Weights of a small GPT-style language model, trained from scratch on English Wikipedia: 8 layers, biases.
Each number is 500 + 50 x the weight over its row's rms, rounded and kept within 0 to 999. Layers, rows and columns count from 0. Numbers have three digits each. The size before them is the row's rms in percent of the matrix's.

# layer 4 MLP up, 768x192, rms 0.0522, rows 142-156, columns 0-95
098:533505525542543446555498520542541507436478516419577500509533492482437435525486500445506436477499533572526488494427551492483556438435509575579487490620550442536528555569472478454481532530519513475552472460536518568457441514476569470497537472548464548530484424431541483481510456521394444484
126:476403517507533529464524503521548444627472581503506531505430575521595554525512525447498484613399481552525503541531509554446493584447517499399554519402493425486490399437420512518481499490454428491505561469514544469477510414510475534505496517482483424476437454530455458468521508512450411381
100:507642412551506513433523491429468416530536479509497432520583586499530459482526518520489440507503567538509469478524600541450479550500500423442545572506413550556570557549492594542507405510404503495468467427545456550484461407548496557428613557463431504519505423471497447490437493432458467559
099:514536428499582475535494487447503477605449479509489525523404400472556513447640509499615487485420383562512544476522587482552510535484445505435462590561515467523483504503572485468485426488452422451477476550450533508517513598446502511536512438435499504620486606457511487614496509439518464504
102:547603467440481518518555515521501507547515536520547518540506408461532526477547503544527535447571574578497536461515509547451523534568492576542428514512473497430480457572514573589453505472516468492518545539378520443463490568506440613541449530465412593631515607504392527496574438376558457461
101:435509544461489491502500630560495568404498494529432422405419420514547558483529572544456446467585525527528486423445480453490480536487511538458512494553495357513557538542525456534466496457504591476539529519485535425396487477504481462455458479398475464518497537550506533559490459545504419455
100:564532495509591460433537488475444498517494568481467482514588465530395534563532513492549453521500570436569476568484413457584551517470507449548597480487430535443465528523419468450486484520519429478447616584444561529458601587480515513514441517443481513565560472578507527553467561466492536465
091:509503513527549534429520544417487440522487479438554470526511513586471530461527476506513446522509466489537462463512528353420491527482546537476614465499512459552583462476603499448463448593486586408484466515514504492494513485487458462472493492555476466489530471479501451502539470484523613550
101:490433538496548522473469561482503492385517602543584496547499497508492492572526422534502475605508558498434369559432504475491431516550537536546442515489520488510410517410498485487484471449503512457486430519439483436546529470475468486491483426548453536430444486517581468450500562446453550496
095:454556449471455508515377434471487496556450487541512567509456499427500598507569634460587498565544537475418462524527461557505507528433425481505464413539475406462549510513509463473535465518543462485428483581525451461522485542533464554466475546537476510425460526470468602449587493535451483482
090:539507538504490527488505530549500572512409506536487483496439523443508541478434487490554475556418504476508503461425452554445558555553538458498455592512486530532552424513459516505575425524526488524474469484529431529589535549456496425562400475473498497470539498504485468543530513498476471452
083:609496521482416464518567512490466453544469461523510507336573528522373464505508511589565527501535520502564555497478478524493507492511477521508516525476477485575570466422487460490493437507444614481451468467409465531491477477502410457490594584465507477496517443449504551544452463490473586423
094:381448473499538532508550606482476527451470537504530474615493555555544657474484458512526520500416564516441523485460516489502530453613517447558655543549427537534505434578602581506488511466488487487507505573426532454508457537471484494485562394531487436458428525488564464529527439429523547503
093:531567455578483453504542485554477618495504569464580488482518508515453423524471598516475458446445563544509510436488508479549528488423455490454545489485524592458548596486542476520581429506455437566565425407533527524539580467592469492510523433504575504487462536435438452499460492466481499524
104:497529494575479512565501523544394501528532518456476578466520450532543512487571533539414532530425487524505449560448491469473458509466452472557519481457446503610547512504514480483491394505512502482498565524499533499511475538461593475471462444555508573387404544516505483485522539438503415476
# layer 4 MLP down (transposed), 768x192, rms 0.052, rows 142-155, columns 0-95
110:528553416472579589476502537531458514460523574385451399585516548517459441480480449498493454527555417506474456521654598506488531452467537375488483490521560454509360570449498470500510504521427542526485514487513495514540574487435493482591535470435523454508496495529543513491479554543478478491
130:481475520449504543451454486510516545528473494509501569492542411480541504524466534506488455555587510588469563620577506524489486510403575575515540486522439523532522491455513467447523462574545545484539554385434351555430618486455476569569501476436486473466524525589380440512494521488500461546
103:418506517574588462517461443535467519535574508620501502501440408556468548473529579595499477476458424436575441474496492452513470484595526469527500456494486465432457558479479569488459503493512522554462503425552452535501453445472559454436480433422474466492557546522456436472405459572515465569
090:472444419493629527577536436486430474496501509543516467567567570505500480554517443520424483498381512443539528479500511352545479502494574496464515487504511520549585569497483467480417578493511547482493478588469477441553530502477587513437518443542479493589469462484604493543503468572614423465
092:513490515491519497474511509605506454511572519413563427498488533506483511507513522574505417506367501464593519569532500488577463474398564408504466582511481551519521471503470493438564563458414546504498563481525494535500480557529506384476536523491528537491480424555452508452500439571588448510
101:521513543442535496419481503460463492485573526537513584545574504509457490503539470530432613535529468519423486429624463468578490557534520530505460538471405447545602434503432539486393463561501515462475559501566461421465457519522453462479542373525440501553440468419482432544522580512495465594
100:404430551515523468469536468397523485566419462551537483383528556430516476450458507456588512542469562544478534532417445623539426489526350579486616449543448545450503490493494443476463543472500476521463530479486491533555443472542509507537422561446480547501563551368457484447448541532568532645
092:476465470509432490438498420484524566572476531495501456493508517539563464492521488471458579550539511487527488425488450533544498422551516495538477546425514478512425523498459488441655531559476478568453498443416518478518512508485474489491563528531436460440443507510475534513423513511464554463
093:444566457523502496520486471455570491467519453555568490541495517485518511473530467399486481447500501492446515476546463468488539479500517470531560526559516526451538519511541446471467569552469486547517591545536370546543539619510531480543578592416488489478487461531451566427402571548494436565
090:577472494506489518488614558557428534499536444510525532578502503488500464467534486526552464483460565505537463452521459610466446591578551495490489479442538499457473465517478541454596469576538476442547389457482470469564561495404497493490506457543517454515588559450584454494482563464502426508
083:501535543607500575544452463387444461548557544532508540503471498498434467516444437426410524538500471590445541479565512528532474391433524524564532455548444418541434516481490441599380587438486474530529478509477545496490504439526487577402493495513542516520579530454456518506413472568569503564
089:359589487414532561464483479509520603486504504477498556640391451478624464491480529428484525526423476537482484497521556526493439494487526513461463525566500491506460513483537477476446482537529395506605564481521422427464492452506577501449468421528580484471474474490479465526513501487478415587
098:488456473400416456593512503482418454505442434545502530461507518516544532454513582503535399513434471473475477484568437564543432548489486467567506434554563466416582539435489588506463553557477432476498510507419424494538449483494417542503537529472470489449512499521406453524551471476467466472
098:549530461535482522475412491538534453576547553512547567478580505588501448411451369496478467511452477540510571506481577480578449557545465547569455507533418442415447562527478472521483470506475562615551602495490559488420477443418547490452463543459468478466585429492477461413499414484417479454